Part of a small language model's weights.
Size: vocabulary 2915, 0.857M parameters.
Architecture: LayerNorm before each block, learned positions, biases, tied embeddings.
Training: a variant of SOAP for these matrices, 106M tokens, 3229 steps.
Each number is 200 + 20 x the weight over its row's rms, rounded and kept within 0 to 999. Layers, rows and columns count from 0. The size before them is the row's rms in percent of the matrix's.

# o: layer 4 attention output (transposed), 64x64, rms 0.252, rows 38-63, columns 0-63
# v: layer 4 attention value, 64x64, rms 0.245, rows 39-63, columns 0-63
# up: layer 4 MLP up, 256x64, rms 0.263, rows 0-26, columns 0-63
# down: layer 4 MLP down (transposed), 256x64, rms 0.228, rows 0-26, columns 0-63
o38,078,185,214,169,213,199,197,217,173,211,192,217,202,174,210,199,145,185,195,202,220,175,190,212,189,178,224,209,199,192,195,208,162,156,199,220,181,193,154,189,178,192,204,179,232,205,214,205,156,184,200,182,184,209,183,226,180,167,186,212,187,211,186,199,166
v39,075,195,182,222,193,191,216,207,203,181,189,211,169,186,208,191,166,182,213,154,213,230,186,191,190,187,156,217,218,204,205,207,185,207,167,202,198,192,179,214,218,207,212,163,175,205,215,238,199,207,252,196,193,212,206,161,207,198,207,223,162,208,183,166,200
o39,074,206,189,210,185,224,198,186,223,159,208,206,222,205,172,196,242,187,188,208,188,207,201,178,204,199,232,220,176,183,213,177,195,229,193,178,226,193,180,248,174,188,166,226,191,202,201,209,214,190,210,206,211,176,238,195,223,228,190,229,217,207,163,179,216
v40,088,152,208,220,185,198,202,193,192,199,211,210,172,209,181,212,214,195,171,226,195,210,241,195,177,199,192,196,222,193,181,154,208,218,185,196,208,189,178,205,181,186,198,174,178,191,165,193,184,169,201,230,220,207,241,197,247,215,230,202,202,171,201,211,225
o40,081,201,215,173,212,202,261,202,208,175,208,203,198,196,204,187,186,170,214,230,218,245,182,213,214,193,214,178,200,212,189,195,184,205,193,241,215,223,183,208,183,209,231,183,254,217,220,212,199,174,218,187,184,219,199,200,184,204,197,220,205,177,181,178,164
v41,069,233,203,212,191,180,196,225,205,206,176,207,231,194,209,186,154,191,173,203,169,206,227,216,190,235,183,179,192,205,245,199,184,178,177,178,192,229,233,178,217,204,172,215,228,205,179,209,211,211,191,156,194,196,207,213,234,192,205,197,221,211,203,170,205
o41,074,189,185,204,217,197,198,224,166,186,205,194,193,187,260,229,207,244,220,206,220,177,211,181,207,171,161,212,226,200,174,228,162,215,215,206,196,181,193,156,201,190,192,188,207,175,207,224,205,234,186,204,179,210,199,212,199,226,208,215,225,185,204,203,201
v42,086,197,224,183,206,186,215,154,168,201,189,197,184,203,146,164,210,203,227,172,165,201,247,205,184,177,204,189,194,211,242,179,191,177,210,233,201,179,200,211,184,186,197,195,211,192,208,211,190,185,198,214,217,221,248,187,204,223,203,188,208,195,201,184,213
o42,077,201,211,160,191,198,239,215,206,175,199,221,209,206,205,200,150,237,205,222,174,201,184,164,197,237,206,221,165,223,196,198,211,189,232,184,216,201,197,186,183,207,212,181,219,186,215,210,182,210,185,222,202,175,183,210,199,192,203,219,199,226,180,193,144
v43,070,171,221,196,165,176,204,215,175,198,216,204,192,198,211,215,175,178,186,184,227,223,177,171,220,149,191,192,205,216,160,194,200,187,184,187,185,236,207,195,201,180,236,191,193,233,167,230,202,177,181,235,206,215,215,215,192,206,225,222,211,205,202,222,198
o43,073,193,210,214,259,218,186,194,212,176,215,203,196,206,224,170,180,185,195,233,188,215,196,232,208,174,214,217,217,211,213,198,204,216,156,232,176,185,177,204,231,210,225,219,208,183,210,217,229,173,219,193,205,220,226,166,207,193,206,192,217,205,170,212,226
v44,061,195,180,219,220,201,206,195,202,210,217,190,195,205,216,198,212,233,199,169,272,186,216,189,203,208,191,206,201,181,210,173,188,195,209,190,196,175,176,215,171,195,219,181,215,224,237,202,209,174,195,213,210,224,212,211,156,211,185,210,139,177,207,201,207
o44,067,195,208,233,176,165,167,186,215,191,222,218,222,220,173,157,229,194,201,189,189,228,187,209,179,201,191,200,179,190,225,161,223,198,201,191,179,191,206,229,194,169,209,215,177,209,197,197,241,189,196,167,224,184,201,189,168,220,210,176,217,190,205,210,231
v45,075,194,224,195,198,185,216,200,168,181,209,182,203,198,182,190,226,231,196,213,202,179,185,241,227,238,186,183,198,209,193,214,198,216,235,169,183,161,208,198,177,193,187,202,181,157,195,189,168,193,206,216,220,198,210,175,213,210,208,205,230,201,215,253,170
o45,076,179,228,170,220,208,235,209,206,224,192,181,189,224,195,206,182,190,207,201,197,186,203,222,192,209,217,197,222,251,189,207,230,186,199,200,209,266,219,207,187,227,220,190,213,229,219,162,202,210,206,193,208,190,191,189,192,174,192,209,164,187,222,184,164
v46,070,215,176,186,180,205,221,195,213,214,221,195,199,171,214,190,176,238,207,168,224,206,170,206,183,167,179,228,202,198,167,210,197,190,205,209,204,201,148,192,192,205,214,210,221,214,212,158,178,212,182,214,192,193,203,225,151,188,166,198,165,193,224,197,199
o46,075,216,203,214,244,202,169,186,227,218,197,217,217,203,166,209,219,216,193,208,188,221,195,174,214,227,203,223,200,190,242,181,215,203,208,161,214,220,198,232,227,193,184,236,188,216,180,186,221,202,209,201,226,181,203,189,216,222,204,179,214,219,186,229,248
v47,075,198,196,225,194,209,230,222,239,185,220,157,184,195,219,223,212,216,171,206,206,221,241,211,214,239,177,204,204,172,203,197,246,227,185,179,209,217,176,224,205,201,203,220,192,165,183,227,213,202,217,175,188,196,199,189,207,197,194,204,226,227,183,173,202
o47,085,204,189,182,190,238,187,200,203,201,199,192,214,224,169,229,235,183,173,194,249,209,197,195,189,158,196,206,217,195,193,183,179,212,193,218,203,184,211,221,193,227,218,175,202,215,203,197,197,188,233,188,201,210,188,241,222,186,256,222,174,168,189,215,205
v48,091,160,240,216,193,206,209,211,225,219,191,204,235,228,214,211,196,224,153,224,204,184,198,199,217,209,209,187,200,215,187,208,216,184,223,163,200,199,195,173,179,167,176,195,187,198,194,168,211,181,203,177,181,182,178,186,205,206,224,198,247,226,194,236,198
o48,092,196,192,208,216,179,189,197,157,209,191,143,181,185,212,182,181,148,237,190,199,184,204,227,178,165,194,202,219,234,161,189,201,202,175,204,221,209,197,206,200,223,224,192,208,219,225,206,196,197,193,175,223,207,213,198,170,210,177,191,202,182,225,183,211
v49,055,164,225,176,167,181,211,197,204,189,207,198,208,224,156,233,215,216,194,199,202,182,210,219,213,186,173,219,209,243,222,188,196,199,202,190,172,189,193,191,207,236,189,198,197,180,208,191,215,217,210,192,184,193,144,168,200,239,229,205,232,191,206,223,198
o49,060,195,191,163,203,208,228,214,180,161,191,180,187,206,185,176,177,178,195,199,209,202,242,206,194,172,195,203,183,201,213,186,218,184,207,182,257,230,225,215,192,217,205,195,193,221,208,185,173,221,205,191,238,194,257,189,189,199,186,206,194,205,184,205,163
v50,063,191,210,189,241,211,171,225,169,209,198,219,199,190,233,168,202,197,184,186,213,222,173,191,174,155,192,190,196,182,202,211,152,162,197,240,175,194,214,210,197,213,230,190,209,237,184,194,187,227,197,189,206,212,203,203,186,161,202,192,188,183,191,205,220
o50,057,184,213,233,216,183,189,215,217,204,188,204,179,207,203,197,199,203,205,169,173,201,187,174,211,265,196,188,231,171,207,225,198,215,188,202,151,185,210,178,200,180,219,205,192,172,180,191,219,183,188,211,210,233,169,173,207,228,189,179,222,214,209,216,228
v51,088,184,194,226,180,195,219,215,216,184,231,151,195,194,206,241,218,178,223,187,197,186,199,164,197,208,199,205,199,212,179,207,224,249,216,215,193,230,204,179,169,180,225,188,166,205,172,198,178,199,212,211,222,218,218,173,205,188,176,217,192,204,172,180,176
o51,095,236,207,205,222,216,227,219,218,192,228,195,205,233,169,195,229,183,170,192,228,220,184,204,189,180,204,200,221,189,202,166,226,214,157,205,198,177,210,229,222,195,172,217,225,197,216,213,221,196,205,196,167,211,198,196,204,177,209,229,177,155,196,200,223
v52,091,215,171,198,233,219,202,255,233,187,190,191,188,186,211,222,212,198,199,191,211,209,192,179,202,225,199,182,199,202,207,197,224,238,181,186,162,199,174,238,177,196,190,208,173,165,198,189,206,238,218,164,205,231,177,198,187,199,213,232,206,188,187,202,179
o52,090,188,220,212,179,216,201,193,179,191,231,177,182,231,168,179,247,178,215,191,216,202,205,203,195,167,166,191,208,169,223,196,187,229,224,206,191,227,222,212,188,222,226,194,184,201,201,180,239,199,219,199,241,231,212,183,189,187,215,187,198,194,229,204,221
v53,059,201,206,216,211,200,205,201,194,209,180,233,195,212,204,206,189,243,159,189,190,192,196,182,201,185,202,159,182,180,193,222,232,212,222,198,191,187,219,181,178,146,215,173,208,192,184,194,162,220,205,195,247,197,238,183,191,218,230,207,208,224,180,208,209
o53,060,192,188,167,210,212,202,205,179,189,208,174,197,204,203,179,174,168,240,191,180,242,147,195,183,202,233,192,209,203,193,179,192,217,184,211,210,183,173,223,200,239,204,214,196,197,228,206,221,202,219,191,191,196,148,198,200,177,194,220,173,205,211,196,235
v54,094,206,178,225,193,219,215,204,216,192,177,174,197,182,173,217,253,223,205,178,225,212,219,170,187,186,191,203,200,184,206,144,172,217,219,238,178,196,189,214,191,169,185,209,184,156,210,185,185,208,180,211,219,216,206,221,196,203,190,211,197,216,183,190,230
o54,095,204,212,173,168,185,221,193,202,159,226,207,185,219,174,212,194,194,184,199,238,231,195,194,203,215,165,170,206,191,209,187,208,201,203,196,190,202,200,252,219,212,223,182,185,220,189,202,232,217,240,215,177,189,197,207,178,197,240,201,182,215,216,176,235
v55,062,190,205,208,231,214,184,222,271,177,216,193,187,199,205,183,226,207,173,195,232,198,233,163,182,213,244,192,204,229,184,215,196,210,195,188,221,206,179,189,179,179,184,195,195,186,199,202,195,205,211,203,205,188,210,213,216,204,249,214,173,204,206,194,237
o55,071,168,194,176,166,180,206,169,175,208,194,181,217,182,226,189,213,181,227,167,196,227,201,185,209,204,181,189,202,195,197,149,215,209,192,225,184,168,191,203,213,193,199,170,192,192,203,240,216,173,188,215,192,190,218,197,159,238,200,216,218,184,194,186,232
v56,070,199,209,179,226,202,168,176,207,191,201,206,214,221,205,169,167,224,208,208,181,186,223,184,200,250,213,187,204,195,205,139,222,178,212,201,204,196,194,220,203,185,199,232,188,197,155,207,247,214,194,191,179,205,203,184,231,172,181,214,207,220,196,202,204
o56,074,193,254,201,179,217,215,225,183,228,208,214,228,196,226,195,190,192,212,213,248,189,182,190,185,167,162,204,183,244,172,245,213,217,208,180,187,205,208,192,185,221,201,190,205,225,231,205,186,197,194,199,224,222,190,191,172,206,195,203,202,178,206,180,189
v57,108,211,215,200,228,168,198,195,208,214,190,208,191,213,198,166,183,217,209,209,197,222,269,206,182,177,180,235,205,182,209,151,182,213,202,216,197,190,202,210,194,198,211,186,202,188,190,196,184,235,229,227,202,201,216,217,210,196,166,192,174,177,232,173,228
o57,107,237,211,154,186,177,220,210,181,177,192,246,208,199,184,214,200,189,203,195,223,206,176,177,193,209,187,211,171,207,198,193,205,198,224,192,178,202,180,200,174,168,189,194,218,232,220,211,204,201,175,189,203,176,178,199,187,247,212,229,226,197,157,178,177
v58,075,214,194,202,211,180,189,192,166,223,197,226,196,210,212,142,205,204,201,231,184,200,206,195,165,146,184,206,195,171,185,208,184,197,178,224,175,187,208,232,163,206,218,189,221,203,234,177,176,210,214,198,214,168,218,229,216,200,190,207,181,187,209,211,195
o58,079,204,204,202,191,173,186,183,193,180,207,204,178,199,177,214,192,192,203,191,152,192,163,175,205,254,218,202,177,181,189,216,154,178,220,192,175,212,173,192,179,185,202,190,173,195,179,190,176,172,190,194,183,191,159,187,208,198,160,196,218,213,185,183,184
v59,061,184,169,185,201,199,209,215,202,222,208,175,171,188,197,205,242,211,220,189,191,205,194,185,241,194,223,195,177,233,196,197,209,205,231,221,222,160,190,180,205,179,205,195,180,191,178,204,187,160,195,185,174,186,175,157,237,195,209,225,213,222,168,209,187
o59,060,228,241,222,195,210,232,241,221,186,198,182,196,199,197,213,156,179,202,229,206,206,211,235,197,180,198,206,163,244,178,203,228,198,185,185,219,189,182,234,211,237,202,184,211,221,181,203,205,189,193,187,217,192,210,195,198,201,163,190,184,204,219,199,168
v60,071,216,216,174,166,196,211,210,172,201,181,213,211,185,195,165,198,205,172,226,228,200,193,241,203,198,204,185,206,188,215,209,190,171,204,151,186,197,240,181,214,219,194,200,225,232,222,193,216,193,195,168,193,214,189,216,164,175,195,205,240,191,236,205,192
o60,075,179,211,229,252,179,164,199,188,205,184,207,210,222,224,184,200,232,215,191,183,194,208,193,210,186,201,213,228,217,184,215,211,244,184,218,190,237,226,149,211,204,201,204,191,193,205,188,217,212,203,202,220,207,175,176,204,200,217,154,223,201,186,229,191
v61,075,205,220,167,189,164,177,211,180,234,193,192,203,227,178,213,175,208,206,193,180,200,188,222,191,170,209,201,213,216,211,238,231,183,213,158,205,190,193,192,201,213,195,257,193,226,227,182,194,211,175,221,185,176,196,202,233,201,205,209,198,197,194,246,202
o61,079,201,208,198,225,226,204,204,188,216,195,194,172,182,234,175,180,176,208,221,177,163,206,239,226,194,219,196,201,232,212,202,172,166,220,190,200,245,203,168,211,211,225,199,219,209,183,194,171,209,204,212,216,178,223,195,217,193,161,195,185,190,232,208,170
v62,066,201,160,202,175,244,218,176,253,191,188,205,200,189,202,228,217,203,204,165,219,186,170,199,195,194,202,189,196,202,196,209,192,212,178,205,173,173,201,190,168,198,222,215,187,179,211,211,214,203,209,191,183,188,158,212,150,237,211,222,201,207,175,195,175
o62,075,168,195,205,167,209,196,172,182,186,219,178,206,209,164,187,234,206,211,200,210,194,237,174,195,176,189,193,170,175,230,182,190,197,206,178,234,197,204,239,207,231,176,219,166,201,206,175,196,200,215,182,201,222,251,201,192,183,193,208,200,195,194,198,237
v63,073,229,247,201,199,200,168,208,176,183,185,215,186,196,198,182,181,188,168,206,190,196,203,237,202,229,210,222,183,197,179,214,198,179,204,151,167,199,213,191,189,195,193,206,236,229,219,214,166,203,200,166,185,177,189,233,197,173,190,192,216,215,235,207,211
o63,064,180,199,199,243,203,190,211,170,240,194,188,214,188,252,210,225,224,231,178,186,195,174,208,207,208,212,223,236,246,221,227,184,172,234,194,198,203,237,181,212,177,185,180,206,205,211,214,200,225,210,197,222,201,199,214,207,217,192,197,223,191,202,204,187
up0,102,230,196,230,187,181,228,210,185,205,224,219,217,204,209,213,204,198,247,196,169,171,206,216,206,202,211,177,210,202,186,187,244,218,191,183,231,196,203,226,178,188,182,222,202,208,213,231,181,205,182,178,197,191,166,213,153,209,183,230,169,213,206,230,215
down0,095,215,200,228,208,199,198,203,181,196,210,214,197,203,207,208,227,218,232,198,142,255,225,190,209,187,176,186,183,203,196,195,176,196,196,185,183,175,206,188,181,220,176,174,184,188,217,244,218,176,183,191,220,181,182,240,176,213,203,229,222,201,217,194,217
up1,093,218,184,220,187,200,218,184,219,175,205,220,192,179,209,236,176,202,159,214,174,183,182,225,226,164,193,184,202,196,178,194,189,219,215,240,204,194,187,221,227,201,192,195,215,229,188,223,183,208,192,221,199,179,166,175,237,224,191,226,182,213,181,210,234
down1,104,202,245,220,201,154,203,194,192,229,189,202,230,182,200,174,214,181,207,195,197,204,178,205,154,235,173,185,206,187,184,221,176,193,185,182,168,211,219,173,197,217,218,181,196,193,215,172,217,205,197,211,179,234,180,220,206,226,205,158,199,193,225,181,192
up2,102,221,214,203,190,221,184,223,219,200,192,192,194,187,198,179,200,227,180,229,221,201,180,212,238,216,222,178,220,215,217,204,172,201,206,177,164,223,205,182,222,159,192,189,174,227,214,249,203,225,210,190,175,166,162,175,188,193,216,208,197,216,199,223,196
down2,101,191,184,200,210,201,132,209,213,228,174,171,205,211,196,173,185,187,226,244,188,188,212,209,188,214,211,202,205,219,197,201,200,187,223,186,237,210,177,210,160,201,225,174,188,222,176,153,206,192,220,216,200,194,203,186,205,170,203,181,191,228,206,205,187
up3,110,197,227,175,173,204,208,206,211,216,183,152,202,215,184,189,202,235,201,171,202,168,188,192,229,189,213,196,220,188,174,196,186,203,211,199,162,194,205,193,202,224,202,173,206,190,174,151,207,217,199,213,218,257,218,190,190,194,185,218,216,174,220,228,223
down3,119,181,215,171,192,186,208,182,169,188,221,249,202,222,214,203,176,213,223,207,216,187,206,181,213,181,226,205,234,187,171,197,196,206,170,195,220,193,213,216,204,194,161,173,157,186,229,188,175,199,227,195,207,209,235,187,203,201,192,235,194,230,182,225,189
up4,098,200,232,182,166,177,202,213,204,215,173,180,223,214,181,176,205,222,159,200,242,199,208,190,191,197,181,171,206,205,218,199,202,203,211,173,203,179,176,220,214,172,187,175,202,211,180,209,235,207,177,205,226,202,226,171,189,219,213,173,201,190,216,248,231
down4,104,194,217,208,198,196,223,210,216,204,189,181,203,169,186,198,229,161,184,176,196,190,201,206,205,248,210,219,223,190,164,214,246,198,213,188,213,215,222,261,194,231,193,183,229,219,188,199,213,193,221,228,197,226,208,211,199,220,203,217,209,235,221,200,199
up5,118,192,220,226,166,182,169,203,201,220,187,222,198,219,193,220,206,228,229,169,177,207,187,210,174,213,249,190,224,188,201,207,225,197,215,195,225,205,211,216,185,187,192,184,180,175,190,215,174,202,171,215,223,173,186,151,201,201,208,177,180,166,200,217,175
down5,114,177,206,178,208,184,165,224,198,188,203,207,219,195,214,222,235,188,184,238,182,190,184,178,188,201,183,214,143,189,205,186,214,209,191,194,183,226,178,202,205,217,213,216,184,209,210,182,262,204,184,202,202,180,203,195,163,173,226,210,170,193,183,174,192
up6,076,193,196,189,176,203,217,215,250,175,218,183,232,208,202,216,240,188,198,228,194,207,183,208,219,209,173,187,199,192,194,225,189,192,193,174,231,173,163,236,176,219,221,218,180,210,204,201,227,191,213,204,172,182,194,211,212,216,208,219,169,182,178,189,242
down6,086,167,221,188,211,183,241,186,181,215,184,186,188,205,245,180,185,189,204,209,235,176,192,172,183,239,220,189,189,210,192,247,176,196,205,236,159,184,201,190,198,191,189,225,191,197,203,202,182,184,197,195,181,217,160,212,209,221,182,206,221,227,202,194,194
up7,108,204,220,209,191,197,224,194,202,219,205,148,221,199,202,261,209,222,236,171,177,183,194,170,236,192,197,213,181,208,199,230,195,197,217,222,191,237,215,200,221,187,220,172,188,191,174,211,204,203,231,200,194,204,218,223,198,186,203,191,177,214,164,187,188
down7,080,194,212,205,191,206,212,225,198,206,186,200,179,184,184,227,233,187,213,195,155,190,193,211,177,179,187,231,164,186,215,198,190,190,202,202,219,201,212,227,192,151,215,204,204,201,177,235,198,241,190,178,197,176,227,187,193,217,178,182,222,154,211,180,167
up8,105,193,225,190,194,156,170,174,172,224,204,177,183,209,206,185,166,203,225,203,188,151,199,181,191,199,201,194,228,197,186,206,188,190,217,171,228,241,192,188,218,213,223,177,192,203,215,194,212,231,196,211,194,231,235,203,170,215,178,181,173,182,219,194,189
down8,099,165,203,188,173,208,196,188,182,187,178,220,193,225,215,227,210,237,186,187,222,167,233,178,221,205,188,203,207,190,166,168,215,193,185,213,156,196,208,201,172,187,229,201,179,203,212,227,180,192,190,170,204,177,213,194,195,180,244,214,183,195,232,218,189
up9,099,181,203,214,185,196,206,204,218,221,199,220,184,188,208,221,207,191,145,221,179,189,220,206,187,229,175,209,218,209,182,185,168,200,207,196,232,170,210,199,178,205,200,237,168,243,241,181,182,188,179,202,243,209,187,218,220,190,221,213,210,181,206,219,191
down9,092,206,201,207,204,155,212,177,227,198,199,157,226,219,216,194,217,202,211,193,173,192,216,200,188,206,209,212,208,215,209,171,219,198,208,191,213,223,204,196,165,158,184,247,199,221,217,201,208,224,205,185,159,235,208,169,215,176,204,172,168,200,202,179,221
up10,109,194,174,204,195,213,226,204,180,202,205,186,172,163,203,173,174,231,214,184,218,186,212,213,214,167,163,219,245,205,181,221,226,205,203,208,216,198,216,194,205,203,208,230,208,190,218,220,199,216,190,183,169,224,228,180,161,202,208,225,199,211,251,212,200
down10,099,202,174,168,206,210,239,211,197,187,192,213,199,209,177,197,224,182,190,180,213,223,190,173,183,196,225,214,170,169,223,177,214,172,198,203,192,186,167,232,177,177,201,219,162,236,158,190,189,178,199,181,202,202,217,173,207,185,178,201,208,159,209,210,188
up11,070,226,176,206,166,227,184,192,205,200,182,198,199,207,201,205,223,199,222,214,206,173,175,214,202,183,181,194,205,193,187,230,217,169,256,170,205,200,191,178,207,178,227,183,229,210,219,204,207,248,190,211,174,229,190,239,203,219,221,206,172,176,184,193,209
down11,082,227,193,222,224,190,179,186,172,207,178,215,170,183,194,185,185,152,187,208,222,191,202,193,195,173,216,216,169,218,190,227,200,194,201,209,178,158,194,191,192,201,218,184,207,172,208,159,210,233,195,207,213,231,186,250,185,202,224,204,215,225,186,218,180
up12,086,222,239,200,214,179,239,200,209,213,205,184,198,230,176,240,186,227,222,189,193,186,223,178,228,206,182,195,157,199,204,193,196,222,224,173,208,232,203,197,193,191,188,175,219,189,162,233,187,206,220,193,217,221,229,221,161,191,189,191,183,183,203,206,200
down12,093,183,185,203,179,217,206,213,197,163,199,230,192,220,216,183,190,185,221,190,168,203,214,176,177,224,198,227,248,186,220,168,217,191,188,193,227,184,180,209,185,227,198,237,183,203,256,194,181,190,190,223,188,164,199,196,235,196,194,210,204,204,212,195,220
up13,096,162,181,215,179,184,164,162,178,212,209,161,218,208,182,228,221,201,224,203,188,185,191,188,217,215,201,186,198,177,218,209,198,224,249,185,188,223,208,197,196,181,216,226,216,194,182,231,193,179,189,203,219,217,201,199,189,233,220,170,204,195,217,217,243
down13,089,198,207,199,171,182,185,203,217,221,167,210,237,198,170,182,212,207,173,211,194,161,196,216,188,207,197,174,190,190,213,182,232,176,227,191,182,227,199,195,210,185,206,184,255,201,219,204,206,221,171,208,205,220,182,239,216,190,205,181,199,251,184,192,216
up14,099,178,193,216,197,211,204,202,219,205,214,190,164,210,201,235,210,185,174,237,188,218,199,184,195,206,175,198,200,198,199,198,204,193,191,171,227,215,179,203,208,218,197,254,200,240,209,159,176,194,207,208,211,189,191,234,159,184,217,214,234,171,241,192,211
down14,105,214,205,224,198,221,179,213,211,209,209,210,232,181,196,197,194,205,244,204,197,199,217,210,180,222,207,172,208,205,173,195,184,211,239,188,227,227,190,180,205,191,226,205,213,202,215,205,255,207,176,180,203,219,232,219,220,236,164,180,168,214,181,173,217
up15,086,201,203,190,213,209,153,187,160,207,211,183,215,209,167,221,198,224,207,206,164,163,167,198,192,201,184,212,212,188,219,200,199,167,200,220,181,178,180,215,242,176,218,195,213,218,159,208,203,193,179,228,190,207,206,248,203,206,177,232,195,192,191,203,198
down15,112,211,184,199,246,196,190,176,190,207,233,206,208,181,204,229,170,175,202,177,200,182,199,178,210,193,194,214,178,189,215,216,190,196,226,183,189,234,201,207,170,237,189,179,185,204,215,165,212,185,209,181,215,230,231,208,188,223,181,213,208,232,190,192,143
up16,084,205,208,183,184,166,224,214,204,234,193,211,203,216,195,189,187,197,186,195,175,214,245,185,234,185,178,177,186,236,242,223,195,182,239,207,193,185,186,200,200,193,210,208,213,223,164,195,186,199,176,157,219,206,185,222,195,190,155,206,197,176,201,224,197
down16,082,160,205,193,205,193,215,205,194,209,191,186,195,180,182,178,195,183,193,204,227,198,198,219,169,202,164,151,203,164,183,231,200,206,183,216,172,157,233,208,219,203,208,144,194,220,199,183,204,201,172,185,189,226,199,206,213,159,202,206,174,195,217,198,198
up17,098,199,181,199,173,228,184,190,216,170,202,178,201,202,203,201,185,232,176,175,209,183,209,155,218,199,209,232,204,222,216,208,251,189,208,219,213,217,182,222,202,175,220,224,191,206,197,216,186,202,193,225,201,181,154,174,157,231,192,206,208,213,207,177,182
down17,097,201,186,212,164,187,176,168,184,177,173,207,211,186,193,206,192,204,187,175,188,176,186,181,211,222,198,225,189,206,215,210,194,203,141,216,181,185,185,213,206,186,241,170,171,211,212,228,215,197,180,217,195,223,187,225,210,203,241,207,173,210,233,183,221
up18,090,186,194,236,205,195,209,176,203,207,197,203,199,176,238,162,225,190,202,216,169,160,175,211,192,205,187,243,213,151,207,255,164,167,171,207,186,198,198,186,206,197,197,207,230,193,213,220,219,190,202,214,184,201,205,224,212,213,181,203,205,201,212,215,196
down18,094,198,197,200,199,227,171,226,215,235,198,250,207,218,175,184,219,200,160,211,204,205,210,198,218,220,217,195,183,220,222,204,220,198,204,188,149,189,192,209,215,220,223,191,178,193,203,146,190,192,194,186,202,216,210,236,201,192,218,178,165,204,227,201,174
up19,135,192,225,184,216,178,177,227,236,225,176,201,213,201,220,218,212,170,187,237,201,182,181,202,180,239,227,202,218,169,233,223,178,205,198,183,222,205,195,211,220,189,189,184,195,198,175,187,161,196,165,228,227,162,176,197,208,198,218,202,204,214,214,205,211
down19,101,198,190,199,176,193,182,196,213,212,191,187,182,167,174,182,198,187,194,181,180,186,208,188,194,204,220,206,179,190,202,191,219,206,198,182,214,251,172,189,189,183,189,209,239,232,234,217,236,205,213,209,185,242,208,197,198,209,203,154,187,241,163,199,229
up20,109,197,196,169,192,174,188,188,181,216,217,210,189,212,267,212,154,187,196,205,224,219,194,205,206,201,191,201,205,201,171,239,236,201,204,202,243,226,187,229,206,201,221,192,217,204,182,223,170,233,188,207,204,201,191,213,187,212,221,224,169,199,193,197,222
down20,088,214,175,190,179,210,215,208,192,215,191,233,207,220,211,213,213,229,206,199,195,220,195,197,227,243,219,211,214,180,201,179,219,162,203,191,228,173,213,184,192,182,209,196,213,203,174,243,191,210,184,200,183,162,193,239,209,227,253,194,184,165,194,191,201
up21,098,177,197,184,192,200,217,211,171,203,175,186,229,213,209,210,232,206,221,187,214,179,242,171,216,209,214,193,242,185,223,214,166,180,196,212,205,200,182,214,217,191,167,191,188,233,191,188,222,146,190,186,194,225,206,197,220,181,195,192,172,224,169,201,183
down21,092,195,192,204,220,209,227,184,225,205,214,217,188,207,169,205,210,191,173,232,191,200,225,209,186,176,232,207,228,178,197,182,217,193,211,204,191,187,190,212,216,171,197,182,185,194,198,190,210,259,163,158,207,187,204,193,189,215,153,183,200,173,181,195,158
up22,112,189,205,193,200,197,184,227,199,209,193,186,214,176,217,183,193,194,183,199,174,170,175,185,203,205,211,209,205,223,188,242,164,213,196,190,201,176,209,213,199,185,163,242,199,200,230,206,187,148,203,184,236,233,205,231,223,233,200,190,215,192,187,158,206
down22,105,214,181,212,201,247,235,187,227,202,204,222,228,189,198,195,203,191,181,226,163,203,191,181,204,183,232,195,206,188,202,198,238,209,192,166,207,201,197,187,222,208,162,207,216,197,175,201,173,222,179,215,208,198,223,199,243,201,179,171,172,235,177,185,220
up23,080,211,189,191,195,192,199,215,179,231,233,211,186,193,229,193,218,245,225,185,208,197,165,187,223,202,207,209,226,207,242,205,205,194,190,244,199,177,193,156,193,194,182,227,174,194,195,210,199,227,173,209,169,173,212,169,236,181,189,197,203,181,186,209,193
down23,091,195,206,212,196,185,190,180,164,228,188,192,194,159,185,198,181,196,195,227,215,190,205,201,175,181,183,212,206,237,233,192,174,185,219,170,211,182,206,235,190,250,202,185,226,219,218,187,184,208,188,242,214,201,237,194,177,222,188,191,221,200,170,195,182
up24,115,235,199,189,195,239,189,203,187,201,182,216,173,168,199,175,225,228,236,199,167,192,179,219,193,205,205,174,231,217,159,170,229,177,185,207,193,170,213,214,192,186,189,198,178,227,178,210,181,213,206,218,195,206,182,218,195,184,243,198,228,187,209,215,208
down24,107,167,179,179,208,226,206,226,182,162,160,196,193,191,222,168,183,211,236,199,187,193,189,234,204,218,182,220,169,218,187,168,191,192,204,196,186,192,183,219,230,185,197,221,179,174,176,180,209,155,198,205,226,200,206,203,170,177,179,170,199,205,203,193,192
up25,082,228,215,189,207,159,234,151,233,195,204,182,216,200,220,189,223,212,175,201,180,202,229,167,186,184,217,206,220,234,196,204,214,210,201,229,187,193,198,202,194,208,179,180,199,211,178,192,186,206,210,204,229,203,188,251,247,190,197,188,190,211,174,224,195
down25,103,180,183,221,210,194,150,199,192,182,211,151,181,202,181,183,184,188,199,216,220,199,147,203,190,180,171,206,193,201,197,208,185,240,195,172,199,244,202,224,195,192,209,202,218,184,208,189,230,206,201,214,198,174,201,185,189,228,239,208,176,186,209,176,221
up26,089,183,228,225,181,202,201,206,215,196,171,171,220,206,167,217,233,191,213,188,194,188,237,174,189,196,192,214,194,180,181,186,222,185,245,199,237,186,204,190,178,164,178,183,201,219,221,204,163,187,173,223,210,183,228,181,187,167,227,202,205,213,196,217,195
down26,087,210,200,225,204,186,200,187,186,214,176,233,221,207,229,201,195,215,151,199,219,178,217,198,204,195,189,221,206,228,213,210,205,149,197,188,226,214,216,213,194,212,196,178,189,190,204,191,198,215,177,221,178,199,183,250,226,197,229,196,186,258,190,229,194